config.toml
hidden_size = 256
positions = "learned"
init_std_qkv = 0.0419
init_std_o = 0.0
optimizer = "muon_variant"
learning_rate = 0.0102
decay_shape = "linear"
Each number is 128 + 24 x the weight over its row's rms, rounded and kept within 0 to 255. Layers, rows and columns count from 0. The size above them is the row's rms in percent of the matrix's.

# layer 4 MLP up, 512x256, rms 0.131, rows 218-271, columns 0-127
size [ 95 102  99  96 103 101  97  90 101 100 100 102 113  99  97 101 102 106  94 106  93  94 117  98  98 108  90  95  97  95 104 101  90  89 103 100  91  97  92 101 106 102  97 106 102 110 105  98 105  98 100  94 100 105]
[[139 156 148 160  96 134 145 132 120 120 137 152 169 138 160 154 147 128 102 133 104 126 143 141 103 111 158 124 152 138 127 101 112 117 120 142 142  95 127 130  90 113 109  85 179 117 123  78 120 141 112 139 149  98 109 159 153 119 116  60 121 149 148 114 106 152 103 142 143 136 143  96 144 141 112 142 100 139  99 130 103 131 175 112 133 109  96 108  83 140  98 163  74 133 152 113  82 179 115 116 188 136 134 123 119 149 122 140 107 136 111 127 118 118 117 192  93 130 150  89 187 123  89 114 111  88 153 185]
 [133 131 171 111 167 136 145 171 128 161 112 122 142 119 107 125 160 122 158  94 103  99 102 164 108 149 100 139 139 116 115 119  92 126 169  80 122 134 130 137 167  78  93 136 125 115 102  77 121 141 114  74 118 102 127 110 119 159 105 150 151 118 120 104 139 124 155  99 132 137 130 125 126 183 131 137 106  98 113 176 120 141 151 122 134 165 111 135 106 163 128 141 141 118 158 152  98 159 125 152 161 153 144 133 134 186 125 151 154 154 136 123 151 138  96 127 144 120  96 156 127 152 183 169 104 144 146 111]
 [126 126 139 147 130 141 151 133 100 132 144 115  89 102 134 162  76 128 120 152 147 146 121  87 166 125 132 142 142 106 115 101 115 133  99 157 125 172 128 149 140 108 105 142  93 171 109 150 119 148 147 150 152 116 135 198 134 147 153 129 136 131 126 118 137  95 139 139 130 115 147 155 154 131 149 127 145 112 116  92 116 127 103 114 154 107 137 146 135  57 131 100 149 111 124  83 142 178  81 158  99 150 147 118 126 111 105 184 176 112 121 138 159 102 156 116 139 115 123 143 115 109 105 149 136 102 139 161]
 [116 133 149 133 135 158 134 116 119 177 112  78 152  91 129 164 146  97 113 150 122 151 133 148 147 132 156 128 186 189 132 125 149 140  89 110 153 120 154 112 134 121 141 101 130 134 139 104 149 145 129 116 138 103 160 135 143 132 140 136 128 141 117 113 162 124 138 133 168 142 100 172 123 103 125  89 116 146 144 141 166 144 132  79 143  72  93 107 139 160 140 115 113  97 140 131 139 108 100 130 120  91 184 158  46 137  91 120 132 107  91  60 124 104 126  89 144 165 150 148 112 138 139 141 157 149 141 142]
 [120 110 127 115  87 120 115 122 127 103 139 119 195 144 116 134 127 150 132 115 126 153 150 127 140 123  71 142 137 178 130 103 116 117 132 156 108 109 159  89 165 119 150 137 116 132 156 106 164 147 155 124 139  87 107 177 111 111 163 114 135 134 135 120 108 138 113 139 117 118 122 103 107 101 121 115 142 108 134 139  74 164 105 139 133 159 138  81 120 127 189 150  91 123 118 110 158 145 140 118 140 116  84 157  87 126 134 136 111 105 108 135 138 126 110 127  91 125 153 147 170 121 195 150 116 131 117 191]
 [119 143 113 122 116  78 103 139 118 104 110 129 154 100 155 131 135 161  99 134 142 148 151 141 106 148  79 131  76 115 150 139 165 118 120 121 102  81 167 124 165 134 100 105 141 190 184 146 133  94 136 100 124 101 142  97 114 147 114 117 137 129 137 190 112 141 143 136 131 116 107 128 104 125 137  76 134 103 149 146 168 157 107  88 121  99 134 103  95 134 158 132 143 137 146 143 110 117 105 138 145  93 143 123 112 140 144 157 112 125 119  95 139 137  95  90 139 116 115 138 148 104 118 135 115 139 117 117]
 [109 154  97 128 125  94 135 118 156 141 107 126 127 101 145 114 154 177  85 132 140 149 112 139 113 138  75 148 111 141 136 107 128 143 109 144  84 111 145 160  95 125  78 109 148 107 132  81 136 123 124 104 109 121  97 132 147 130 136 155 164 125 120 139 126 124  98 134 131 146 122 119  98 148 123 115 160 102 139 152 105 109 113 151 159 112  86 138  98 117 152 136 152 118 122 115  87 139 131 159 162 162 158 120 145 110 139 176 106  90 118 138 121 139 136 115 130 120 114  90 156 130 113 108 112 144 128 115]
 [120 175  92 148 143 121 127 111 162 116 120  73 178 101 160 127 108 105 152 120 150 146  91  68 116 157 106 141 167 147 159 123 112 110 135 161 111 137 101 113 126 150 127 125 146 117 127 143 129 159  97 160 111 147 140  91 145 142  98 149 100 137 144  95 104 110 168 155 106 197 134 134 127 124 154  85  90 119 144 132 135 129  97  93 111  85 121  96 139 147 116 143 161 112 148 143 156 156 128 151  97 144 105 136 144 119 101 110 115 146 150  98 122 122 120 171 134 117 169 179 145 131 107 113 113 128 118 115]
 [115 106 134 104 131 142 125 121 108 133  99 109 146 171 107 136 160  98 107 182  85 152 134 150 117 119 107 186 177 153 146 148 138  94 178 116 162  98 137 160 113  84 157  96 136 127 193 124 139 119 141 145 159 173 141  94 104 111 136 119 121 148  69 134 103  93 151 117 142 129 115 110 149 125 159 112  68 159 169  77 121 117 177 120 122 122 132 150 118 159 136 139 154 121 110 128 151 130 165 128  98 142 108  91 148 140 104  76 111 136 158 144 136 108 144 112 180 108 115 129 113 150 165 107 142 138 154 108]
 [165 139  95 106 128 118 166 120  95 147 140 123 170 132 121 145 152 128 111 113 130  92 130 141 165 156 148 110 148 135 109 164 138 144 114 122 152 121 102 146 129 127 136 112 148 191 130 136 103 126 150 110 109  92 127 152 127 153 121 127  68 132 137 107 125 135 121 162 148 110 119 131 152  89 144 123 107 142 156  84 122 167 122  80 106 117 147 141 162 149 114 139 110 152 126  74 140 150 112 102 131 181 106 152  80 100 146 101 139 144 157  99  93 105 140  99 174 167 111 130 131 118 172 177 114 160 118 152]
 [128 143 142 119 132 100 159 106 164 157 123 107 138 118 136 133 153 132 187  90 154 126 139 101  91 137 118  94 105 141 176 129 143 116 155 132  86 149 139 167 137 133 131 107 174 138 125 108  97 130 118 112 103 104 112 115 131 135 179 113 147 109 110 155 134 105 101 151 157 142 125 127  97 160 132 119 149  58 121 156 157 101 152 115 113 147 130 127 131 145 148 108 116 160 116 137 145 146 152 114 162 159  80 102  94  84  99 116 114  87 182 124 118  71 155 137 137 153  91 135 108 142 111 111 131 108 142 122]
 [103 152 135 101 162 110 161 140 135 142  76 125 142 130 119 111 105 134 127 139 155 127 105 161 145 110 141 128 144 137 142 117 128  76 131 102 104 137 169 133 147 137  98 101 163 150 131 105  59  95 159 128  91 156 136 178 120 134 124 156  96 142 152 152 102 113 133 109 158 103 118  96 102 136 107 112 119 155 170 129 141 150  93 136  77 157 100 134  99 120 137 154 132 150 135 159 173 156 140 132 131 131 113 114 134 120  75 132 170 145 156 142 107 114 139 150 143  81  72 119 151 138 139  99  87 179 156  96]
 [145 132 144 127  73 111  89  96  99 176 119  89 174 135 119 166 111 139 152 124 158 168  95 148 174 119 155 127 161 140 132 109 126 133 124 152 107 152 126 142 152 187 118  89 113  80 154 115  73 111 113 125  97 138 146 203  98  97 132 144 103 134 119 129 107 134  93 156 144 144 135 122 148 192 118 148 159  97  95 117 138 114 153 134 101 118 118 128 136  99 114 110  80  95 140  80 106 144 119 123 132 111 119 120 123 115 118 133 116  84 110 144 149 152  82 128 183 103 149 175 138 129 138 112 128 123 117 123]
 [122 123  98 108 115 143 112 143 121 152 161 147 173 101 168 132 114 117 137 148  87 152 136 159 136 144 121  91 162 139 151 166 110 119 158  95 120 120 134 149 139  66 130 104 130 134 153 130  91  99 149 115 123 184 119 163 150 135 142 131 120 146  73 140 147  75 150 124  73 124 108 117 104  95 122 129 103 183 117 142 122  97 154 178 133 173 129 138 134 117 107 140  88  69 119 114  89 116 126 141 123 134 124 140 157 115 100 146 122 110 166 120 151  82 135 110 159  78 108 138 126 132 147 108  96 101 167  97]
 [139 143 146 105 156  79 147 142 139 151 109 110 127 141 103 166 152 128 141 136 141  79 147 110  77 112 140 169 127 135 103 160 159 113 123 107 102 136 113  94 127 163  88  83 167 141 182 157 131 148 142 137 127  94 145 114 146 137 138 105  66 132 151 110 119 144 139  85 127 130 114  92 126 126 116 142 110 129 146 151 148 138 126 122 172 135 115 112 119 130 175 117 133 139 120 139 123 114  89 128 150 151 118 110 135 154 160 128 195  92  96 147  91 114 115 170 120 108  90  90 137 145 111 141 120 175 145 106]
 [119 156  84 139 151 172 151 136  78 162 143 136 146 145 128 117 118 103 147 152 112 104 180  88 115 146 103 108 120 121 183  83 147 100 131 112 141 170 127 125 118 140 125 108 165 146 135 123 123 114 140 124 145 135 132 107 106 119 141 105 123 137 137 145 136 146 115 166  94 126 141 200  97 126 129 120 136 118 106 146 126 156 124 139  87 102 102  78 132 125 106 153 113 121  73 132 116 124 146  96 125 134 143 114 125  82 110 111 134 139 110 122 126 100 114 181 150 146 145 160 113 122 149 110 125 176 125 175]
 [155 119 129 133 122 135 134 146 114 105  99 111 152 131  99  90 123 103  86 144  82 155 128 101 120 161 128 122  60 115  90 181 136 134 119 110 116 106 105 110 108 165 117 144 105 166 108 140 154 177 133  97  92 140 144 132 113 153 135 154 104  96 120 138 119 111 125  85 168 154 134 108 132 114 128 101 141  89 109 120 120 113  71 182 141 109 110 163 126 107 136 156 155 113 144 107 120 153 141 107 119 131 171 137 138 173 134 111  85 127 100 137 133 171 162 114 124  95 170 124 130 128 122  89  92 138 118 156]
 [123  77 129 144  95  93 109 157 108 151 154 131  90 102  79 112 107 129 133 139 134 130 119 162  79 110 165 149 148 128 150 156 159 123 103  98  87 132 147 166 123 119 115  90 127 160 135 167 185  99 124 157 152 152 165  72 127 143 104  99 135 155 127  99 131 147 143 127 150 154 144 130 172 130 120 112 122 161 114 166 122 154 115 135 136 112 100 134 141 148 119 116 162 134 142 157 145 106 112  98 151 124 174 124 159 116 125 127 151 117 126 124 138 101  98 114 114 160 112 114 183 112  73 121 139 123 160 120]
 [141 122 121 140 145 150 103  88 121 159 149 145 105  98 104 121  98 163 133 144 139 145  95 100 158 128 117  86 107 110 126  95 152  82 132 148 168 154 128 103 160 107  98 136 153 121 124 143 160  91 151 123  99 125 123 112 146 118 145 132 166 115 124  99 129 167 137 189  99 117 114 120 113 121 156 168 109 101 116  94 103 147 120 130 128 109 100 100 102 115 131 109  98 156 135  81 120 150 137 111  95 148 146 108 152 148 144 132 142 104 115  94 116 161  94  93 132 145 113 128 136 118 150  95 104 125 148  97]
 [137 135 103 144 130 164 121 145 119 126  87 162 102 107  97 143 133 155 155 137 124 122 108 124 194 157 152 142 131 160  71 158 143 126 135 133 108 119 118 133  93 130 123 128 140 104 156 145 188  73 128 146 116 120 103  94 131 178 105 168 115  94  95 129 152 129 121  91 169 156 111 123 103 132 129 126 115 113 165 116 128 105 120 156 114 157  94 118 145 128 124 123 165 176  88 108 158 172 167 113  92 113 138 107 126 133  98 101 124 139 159  97 112  74  99 151 149 121 101 139 137  78 135 111 104 122 112 124]
 [ 91 140 142 143 111 111  72 121 111  76  79 156 148 157 145 110 128 156 145 121 104 142  78 133 139 154 139 127 102 140 138  81 151 151 170 155  88 152 129 166 147 108 108  97 118 124 116 147 133 119 132 173 128 153 128 141 118 127 132 150 162 117 144 128 127 103 134 112  95 143 110 133 115 133 142 106 106  95 113 143 129 121 127  96 151 126 156  90 108 139 138 150  57 134 102 100 112 143 152 150 114 151 145 120 128 109 105 155 138 134 104 124 137 127 129 147 131 145 120 139 176 124 171 140 135 103 113  96]
 [189 158 117 126  91 128  99 151 148 112 138 138 125 182  88 119 143 109 152  61 165 162 187 134 118 147  84 118  81 150  94  94 165 152 117 130 130  83  94 160 152 181  93 141 134 119 146 111 144 138 125 146 126 137 122 134 143  94 136 148 140 158 151 136 130 145 148 141 145 133 128 145 128 144 143 103 119 128 103 144 115 108 143 127 130 141 149 117 133  94 105 105 148 117 126 106  83 122 122  88 120 141  99 107 135 105 144 130 152 136 144  73  98 121 135 164 177 141 180 118 152 117 145  89  98 108 116 111]
 [126 122 148 105 148 128 133 130 149 145  99 128 138 110 178 116 140  97 114 113  91 121 102  88 158  86  96 112 106 122  95 110 152 130 127 106 126 119 102 160 115 139 135 131 109 118 129 146 178 129 116  89 109 144 145 137  90 116 137 150 136 151 177 148 133 147 120 144  96 128 123 117 181 193  98 114 166 104  98 141 114 122 155 141 152 126  80 104 160 152 122 123 133 156 114 100  96 158 160 102 114 124 149 122 116 134 122 131 102 149 134 117  96 125 138 140 111 135 167 120 120 134 121 110 140 124 114 122]
 [116 132 152 120 113 113 147  95 155 174 139 147 135 158 132 143 146  90 149  85 166 120 147 124 115 141 100 146 117 124 132 102 149 132 183  74 104 127 158 166 125 175 143 123 118 138  48 127 124 137 121 123 128 117 131 158 163 119 141 136  98 131 122 157 157 128  82 112 135 150 111 130  92 134 150 117 141 153 102 104  99 112 140 123 144 127 143 123 108 152 138 171 154 117 112  82 162 109 127 149 142 100 123  94 123 153 148  97  91 118 106 163 181 121 141  90 138 111 120 100 146  95 115 159 170 112 114 158]
 [137 108 121 138 111 121 129 113 138 149 113 149 145 111 128 145  97 138 107 173 125 117 118 178 159 148 159 128  79 111 133 113 178 142 152 157  95 113 140 110 159 133 108 109 140 122 111 151 104 139 128 132 116 115 119 127 112 100 116 144 152 133 154 113  90 100 122 150 163 112 152 125 122 114 152 120 136 102 149 115 121 123 101 118 105 157 124 177 121 124 138 151 122 140 122 149 108 116 148 136 131 156 124 148 151 122 100 147  98  99 138 137 150 115 131  64 145 121 131 172 156 134 153 105 124 169 179 103]
 [155  91 120 105 118 143 128 133 132  96 149 108 152  95  78 153  91 131 111  87  80 128 133 144 101 146  93  84 156 164  92  98  94 132 212 180 121 135 123 112 120 123 127 134 123 116  93 127 141 147  88  96 137  65 105 132 118  83 134 129  85 126 119 130 131 142 119 167 160 129  85 141 122 134 109 150 115 163 104 118 146 125 149 134 138 102 124 103 196 108 133  98 151 101 107 127  84 112 111 116 121 113 113 132 159 129 115 153 123  98 114 131  95 167 105 118 120 117 143 130 125 130 161 114 101 106 130 139]
 [145 105 109 153 139 174 113 134 141 106 130 172 142  85 158 139 157 139 132  97 118 152 105 105 140  99 162 117 116 125 102 155 119  87 118 157 142 141  94 120 125 148 117 169 120 128 169 108 148 128 110 143 138 112 155 123 185 147 142 130 136 149 131 131 121 124 155 134 129 126 134  95 174 127 163 127 147 148 132 128 130 119 139 124 139 138 104 167 159 110 138 135  90 119 141 106 134 112 125 101 148 110 104 127 119 116 127 126  77  79  85  95 109 139 135 118 128 107 124 166 127 121 113 120 102 107 170 121]
 [101 151 144 134 101 105 117 115 179 117 134 165  96 132 132 135 113 158 111 136 158 130 139 139 110 157 138  94 102 133 129 114 123 131 146 111 158 136 121 167 111 154  94 109 155  86 151 152 176 143 102 127 122 138 103 113  85 138 120 131 127 131 146 132 139 138 160 156 147 178 148 113 124 111 136 107 130 139 145 121 115 147 146 143 150 128 127  99  58 115 128 172  77 134 124 118 140  89 156 108 181 116 140 155 139 161 116 152 108 146 113 150 151 135 129 145 132 156 136  87 171 132 136 108 149 105 113 125]
 [159 138 115 113 111 187 124 127 114  85 124 120 167  96 150 120 174 123 156 146  94 136 137 105 124 150  95 174 126 109 110  94 148 122 100 144 156 145 120 122 160 105 147 148 145  85  84 113 101 160 116 121 135  89 148 157 166  95 125 120 113 142 153 157  99 141 102 108 143 161 149  95 138  95 132 123 130 113 106 119 137 123 148 115  97 142 154 107 140  92 108 156 148 117 157  98 108 157 138 103 100 117 115 147 118 100 102  87 129 115 151 167 116 182 141 143 142 107 155 139 118 156 150 144  95 126 138 123]
 [149 162 134 138 125 119 114 126 124 168 158 144  92 153 129 109 100 119 124 177 129  83 109 137 141  89 171 112  87 156 133 147 124 118 138 123 178 151 140 169 150 125 151  93 134  98 103  88 112 143 121  93 136 181 138 156 146 125 108 127 145 135 126 120 128 131 140 161 143 130 151 139 108  97 147 131 129 180 105 176 146 118 139  97 135 136 127 123 101 151  93 151 134 119 114  89 133 105 131 136 146 103  64 148 134 108 116 148 123 149 121 131 120 133 150 108 135 141 125  98 166 114 138 125  99 109 130  98]
 [189 101  88 122 129 131  87 140 113 140 138 148 150  85 118 121 159 163 100  69 151 141 161  95  81 113 139  97 127 120 132 131 129 122 115 136 141 137 166 127 112 171 186 142 163 197 114 129 104 115 181 103  93 127 130 107 153 108 107 140  99 171 111 148 139 154 114 137 163 125  89 130  98 136 145 112 138 137 152 115 120 128 127 136 156 143 130 119 125  84 129 124  93  83  99 126  70 128 161 164 126 151 164 157  90  94 141 108 122 139 120 147 173 109  93 152 101 110 121 135 144 140 128 129 161  92  95 110]
 [107 118  80 102 122 106 123 128 103 129 140 103 136 159 123 132 141 141 120 154 104 118 152 151 141 142  91 137 154 115 144 123 132 122 171 128 139 189 154 156 105 149 103 141 145 134 103 148 134 110 119 111 126 133 107 136 131 146 136 134 105 132 193 131 141 136 137 144 137 128 124 130 127 100 132 131 106 112  67 150 166 123 140 112 159 103  59 128 127 143  97 132 153  89 166 118 128  88 183 102 161 150 153 110  95 135 138 146 134 144 133 118 141 105 145  91  90  66 109 169 116 155 116 117 110 126 112 148]
 [126  57 118 122 139 122 110  83 155  96 170 156 153 118 142 120 138 131  87 121 153 122 135 105 118 132 137 136 113 142 144 166 181 151 117 154 124 142 142 147 178 117 119 101 129 134 104 117 133 139 106 144 127 101  83  98 127 125 114  76 130 113  92 108 138 111 126 132 116 147 150 114 115 166 130 144 123 116 158 107 115 130 171 131  98 150 126 106 139 150 152 123 101 143  97 100 170 117 115 121 119 113 148 145 206 152  99 122 123 125 142 113 118 122 119  85 107 138 180 170 143  94 191 109 121 159 128 105]
 [ 96 133 117 127 116 150  81 164 163 142 119 113 146 148 127 141 177 118 101  79 147 158 130  99 148 147 139 133 164 111 153 109 151  88  83 162 125 128 131 132 134 117  95 135 154 158 126 137 128 144 101 104  92 118 128 102 148 140 113  76 130 100 144 125 106 101 120 112 101 132 103 105 126 126 141 136 132 154 155 129  95 128 153 105 164 103 126 124 116 132 138 107 125 108 162 152 152 163 116 146 160 118 139 100 145 118 127 126 154 159 105 146 119 133 123 128 119 159 118  78 120 121 120 134 131 139 187  99]
 [174 125 124  92 159 148 146 141 134  66  68 130 153  98 142 108 124 108 104 114 107  97 166 141 137  91 132 133 148 156 136  99 120 118 149 118 144 141 129  92 108 154  87 133 147 117 102 132  86 144 139 145 111 127 133 123 101  84 130  77  93 181 132 118 107 163 128  91 147 137 177 110 146 125 135 115  93 107 121 147  98 163 162 108 152 168 170  97 137 121 157 113 107 137 122 143 110 139 134 127 149 113 145 108 155 158 123 137 130 165  91 140  95 146 102  98 170 149 105 138 161 146 165 107 137 143 151 160]
 [131 129 104 113 167  94 155  67 115 152 126 151 102 118 111 144 104 134 136 110 117 112 127 162 111 106 122 141 100 152 120 136 105 150 144 124 162 156 119 104 111 136 146 169 121 128 132 158 115 120 110 127 171 167 143 136 112 143 118 161 112 124 155 122 156 150 109 100 125 146  90 133  91 163 152 120 116 145 108  98 121 147  66 114 131 122  83 158 137  98  90 146 151  93 151 155 180 106 130 159 145 132  97  97 169 117 159 132 141 150 106  97 133 115 138 111 113 132 163  99 127 142 119 128  98 144 112 145]
 [107 138 124 130  87  93 159 164 164 126  80 124  82 169 150 104 152  98 137 163 102 176 164 119  96 116 116 158 110 129 108 128 125 116 143  99 151 160 120 113 141 116 148 112 153 128 143 153  81 130 104 127 146 133 114 163 124  84 119 104  99 111 130 151 132 128 132 139 123 120  82 113 125 110  64 141 127 145 117  96 194 116 101 112 118 123 182 120 125 119 124 113 123  99 167 142  99 168 138 127 112 110 160 194  84 156 103 120 107  81 131 123 139 135 100 152 132 144 146 163 155 125 141 111  81 143 159 129]
 [125 139 108 193 153 104 136 191 112 104 136 122 123 169  67  89 156 124 144 105 144 113 180 154 129 157 132 108  84 152 123 140 137 133 101 126 142 170 193 139  87 158 105 127 122 118 149 142 116 108 119  93 139 135 123 119 157 102 146 156  80  87 180 165 130 112 219  85 155 131 167 119 106 152 129 111 131 120 125 123 125 121 105  90 133 100 159 127 110 121 132 142 122 107 133 160  78 121 119 105 138 125 111 170 111 132 102 171  97 115 166 126 107 162 138 116 125 103 109 106 107 102 162 155 120  92 136 152]
 [104 125 111 121 142 115  84 104 134 118 161 114 138 150 106 130 135 109 152 111 145 100 154 130 126 114 129 137  75 120 152 127 115 103 144 124 106 135 143 152 137 158 124 149 119 131 127 105  77 117 148 143 107  99 116  94 162 132 112 146  66 142 145 109 138 115 157 104 126 117 142 132 153 101 186 145 137 110  86 178 150 111 157 113 130 103 132 124 146 121 146 112 110 149 151 171 123 139 137 139 162 176 166 112 131 144 125 143 106 161 100 114 167 175 102 169 105 164 134 102 141 134 150  85 117 132 173 100]
 [129 149 122 106 106 125  61  88 136 112  80 171 159  90 154 112  89  97 145 102 119 102 108 133 120  83 151  97 165  93 123 102 163 124 140 137 119 144 103 164 146  82 126 127 118 127 136 117 127 151 123 144 123 136 165 124 162  77  94 140 141 151 157 106  82 138 114 113 129 134 130 138 159 123 141 111 141 130 162  82 128 116 133 111 124 148 162 150 153 118 115 101 109 124 137  96 168 129 107 154 156 154 136  73 133 100 117 115 157 112  89 155 143 114 127 123 131  96 115 111 119 111 115 124 130 128 175 154]
 [ 83 160 146 134 107 122 111 102 109 134 120 154 130 147 171 135 120 131 151  97 152 161 165 134 143  94 146  98 136 120  90 116  95 134  85 143 118 136 117 147 132 128 129 132 130 135 145 144 160  86 118 119 137 100 113 160 129  89 126 130 139 123 138 139 105 134 145 120 141 112 160 148 147 164  85  99 156 126 126 144 164 145  97 140 128 146 168  98 141 140 112 111 172 106 119 136 169 153 129 183 133 106 132 114  74 100  78 116 120 121 138 181 108 120 103 141 113 119 164 117 142 107 145 160 157 111 124 137]
 [143 154 138 124 121 187 126 114 145 139 146 143 154 148 129 125 146 161 103  87 159 131 151 159 144 134  74 122 104 138 151 126 102  89 149 135  87 144 102 119 141  94 147 137 152 164  79 151 129 134 168 136 118 111 124  84 166 141 118 138 128 132 120 138  88 119 147 108 140 163 110 152 101 110 125 115 154  93 153 108 110 115 130 127 113 152 115 128 158 146 131 166 135 120 127 130 132 116 122 143 161 155 130 122 150 151 136 167 127 132 137 122  92  92 123 165 166 104 163 134 120 154 143 126  96 133 174 144]
 [143 152 151  96 160 156 106 136 149 144 121 120 156 171 171 157  86 141 148 101  93 107 103 137  98 120  84  94  95 120 133 174 115 100 141 140  95 130 116 108  98  69 109 132 112 129 134 144 106  97 137 115 112 117 186  70 138 102 130 147 155 115  86 155 127 155 152  78 122  90 138 127 127 163  91 113 101 125 134 137 152 110  96 152 122 132 127 107 142 112 155 128 135 119 105 174  85 104 126 114 156 141 112 134 135 159 150 177 129 123 143 105 167 116 169 113  74 136 137 119 138 117  91 163 112 115 117 108]
 [143 114  88  92 115 139 127 131 156 109 141 113 111 123 111 100 127 137 132  88 106 132 110 112 105 112 137 114 161 127 165  74 163 114 127 143 142 150 122 139  93 101 128 178 120 128 109 100  66 141 128  91 131 133 125 135 137 113 146 116 161 112 139 137 117 118 113  95 139  86 139 126 154 155 149 137 112 155 139 107 153 144 147  96 137 110 119 133 161 111 109  90  66 130 136 141 128 135  80 131 190 117 148 110 143 138 125 101 144 179 154 121 159 138 169 135 147 107  72 117 143 154 111  99 138 127 147 180]
 [115 128 115 127 113 102 121 133 149 142 127 131 100 117 131 112 134 130  97 155 147 141 123 118 117 129 123 121 132 103  76 113 148 109 146 150  93 111  93 101 115 118 128 135  97 167 172 122 132 109 167 100 136  77 113 147 172  67 127 118 154  98 118 142  86 127 128 137 118 152 116 172 126 126 170 160  88 122 139 128 133 109 167 131 158  94 119 148 145 133 120 103 155 111 122  92 139 128 144  87 116 119 123 166  69 132 139 100  93 112 162 123  88 123 147 181 141 132 164 117 112 108 147  91  96 129 128  90]
 [157 164 104 114 116 126 152  92 161 128 104 119 154 140  99 155 172 165 174 114 137 110  86 118 124 108  72 158 134 143  84 137 139 119 111 159 114 107 138 113 153 110  98 139 132 174  94 110 154 142 135  95 100  78 142  92 174 118 113 116  87 107 158 147 125  96 172 121 158  99 117 142 124 161 160 141  74 146  84  99 152 121 162 118 117 112 133 114 140 147 120 123 139 163 163 147 126 172 144 141 130 125 120 100 153  91 155 137 136 124 112 128 138 108 101 171 112 131 133 138  98 179 120 117 140 101 107 112]
 [118 127 155  91 111 120 103 115 107 136 165 118 147 111 153 118 123 147 104 130 166 143 133 124 124 145 125 133  93 112 151 143 121 147 120 113 124 136 147  79 137 133 132  79  75 107 143  97 101 167 186 151 119 128 178 129 162 116 128  88 184 143 108 124 135 155 117 107 111 124 175 132 105 115 169 121 142 131  83 116 141  72  96 129 131  90 113 158 167 120 119 141 108 180 129 151 125 128  84 128 111 120 119 139 112 112  86 127  95 176  96 107 134 147 136 121 136 158 110 103  93 159 128 150 129  85 136 112]
 [126 133 121 110 163 145 116  81  96 122 125 117 151 155 177 122  99 101 139 139 112 113 169 150 156 113 108 146 146  69 110  67 143 125  94 129 136 115 137 126 141 168 104  75  96 143 140 108 163 155 135 134 113 150 122 147 110 118 124 136 164 157 115 130 166 117 121 155 146 112 125  92 111 134 112 117 149 115 109 128 100 141 103 153 160 112 176 150 129 122 120 153 118 170 134 143 119 157 116 122 127  90 130 140 118 145 142  86 133  94 171 121 117 152 162  98 137 162 139 143 100 170 130 140 158  96 144 139]
 [165 128 141 119 144 150 161 122  88  92 153 111 125 126 127  68 132 179  65 159 134 100 144 116 136 134 156 123 140 104 127 119 106 136  85 127  70 118 135 156 123 126 141 148 126 130 103  97 132 122 118 144 150 149 136 138 158 110  88 147 155 126 124  98 131 143 123  96 149 144 102 121 120 175 155 169 148 127  96 101 122 145 128 139 157 149 101 126 125 112 148 111  90 114  97 143 109 153 157 103 148 140 123 138 139 144 112 102 150 140 125 197  94 146 124 133 135 123 139 102 136 129 142 126 145 124 126 161]
 [ 91 165 134 141 124 151 133 120 131 180 150 117 156 101 113 137 102 118 149 107 116 146 174 202 151 148 141 157 143 128 106 106 130 103 134 157 124 148 137 131 157 107 129 121 127 118 185 119 152 111 146 143 125 117 155 131 107 103 125 131  85  81 162 145  99 134 119  99 160 113 146 118 140 107  99 119 156 117 173 102 157 184 122 107 155 145 152 100 131  81 133 146 100 126 107 107 120 111 125 111 114 146 149 105  92 154 120 114 108 105 124 145 123 108 106 112 133  94 153 126 125 126 135  90 103 131 132 119]
 [138 101 129  81 148 165 125 137 112 108 150 107  77 128 116 153 141 157 119 137  97 121 132  88 120 173 134 114 146  88 167 129 175 105 154 133 158 144 132 107 126  66 123  77 123 166 104 148 114 110 156 148 159 120 111 127  90 131 119 123 168 103 151 148 126 114  88 142 113 128  98  99 116 129 140 106 115 145  99 155 155 179 135 170 145 170 136 128  82 146 154 124  77 164 118 119 105 139 149 137 121 114  99 157 155 147 108 128 127 117 140 110 128 133  82 111 134 125 146 165 128 144 164 115 125 130 112 128]
 [ 79 117 145 103 133 163 155 100 129  97 192 167 113 152 104 128 163 162  95 121 171  81 145 126 121 122 132 162 156 113  94 162 102 122 142 155 172 149 132 132 130 124 121 142 106 137 136 135 166 146 129 111 119 118 139 111 105 163 180  88 147 164 131 123 113 145 128 107 171 159 104 182 161 127 141 131 105 104 133 154  74 168 131 136 129  92 131 135 142  81 145 122 124 119 117 106 131  94 115 157 122  98 110 123 140 149 119 130  95 130 137 123 105 150 125  92 166 149 155 115 146  82 172 137 123 148 104 151]
 [ 93  99 150 132 161 134 115 118 135 120 130 125 148 182 181 137 129 131 118 121 151 116 165  90 142 139 104 114 125  93 139 127 161 123 142  99 112 121 138 138  87 160 111 144  85 154  85 148 141 133 112  99 100 144 109 125 149 157 128 128 155 119 138 126 149 108 150 164  87 152 147 113  85 118 149 165 110  91 109  95 112 212 163 119 107 144 161 135 146 115  82 116 120  98 138 177 109 160 129 124  85 137 166 108 111 113 108 123 164 131 132 123 168 132 146 133  95  90 159  97 123 141 136 148 145 138 143 143]
 [121  74 128 129  94 118 107 140 107 123 103 137 122 146 126 153 168 134 124 149 132 116 145 111 126  90  54 129  88 120 132 163  75 149 101 146 132 118 176 168 107  60 150 119 133  96 109 116  77 141 128  89  72 123 170 122 112  92 105 139 151 130 155 139 116  98 142 132 164 124 104 169 151 135 120 111 120 149 146 103 118 140 151 145 116 147 107 132 157 141 109 138 116 118 113 131 158 154 147 144  94 120 163 152 106 109 116 141  66 126 163 163 142  92 153 172 121 130 118 100 132 132 145 112 170 104 115 142]]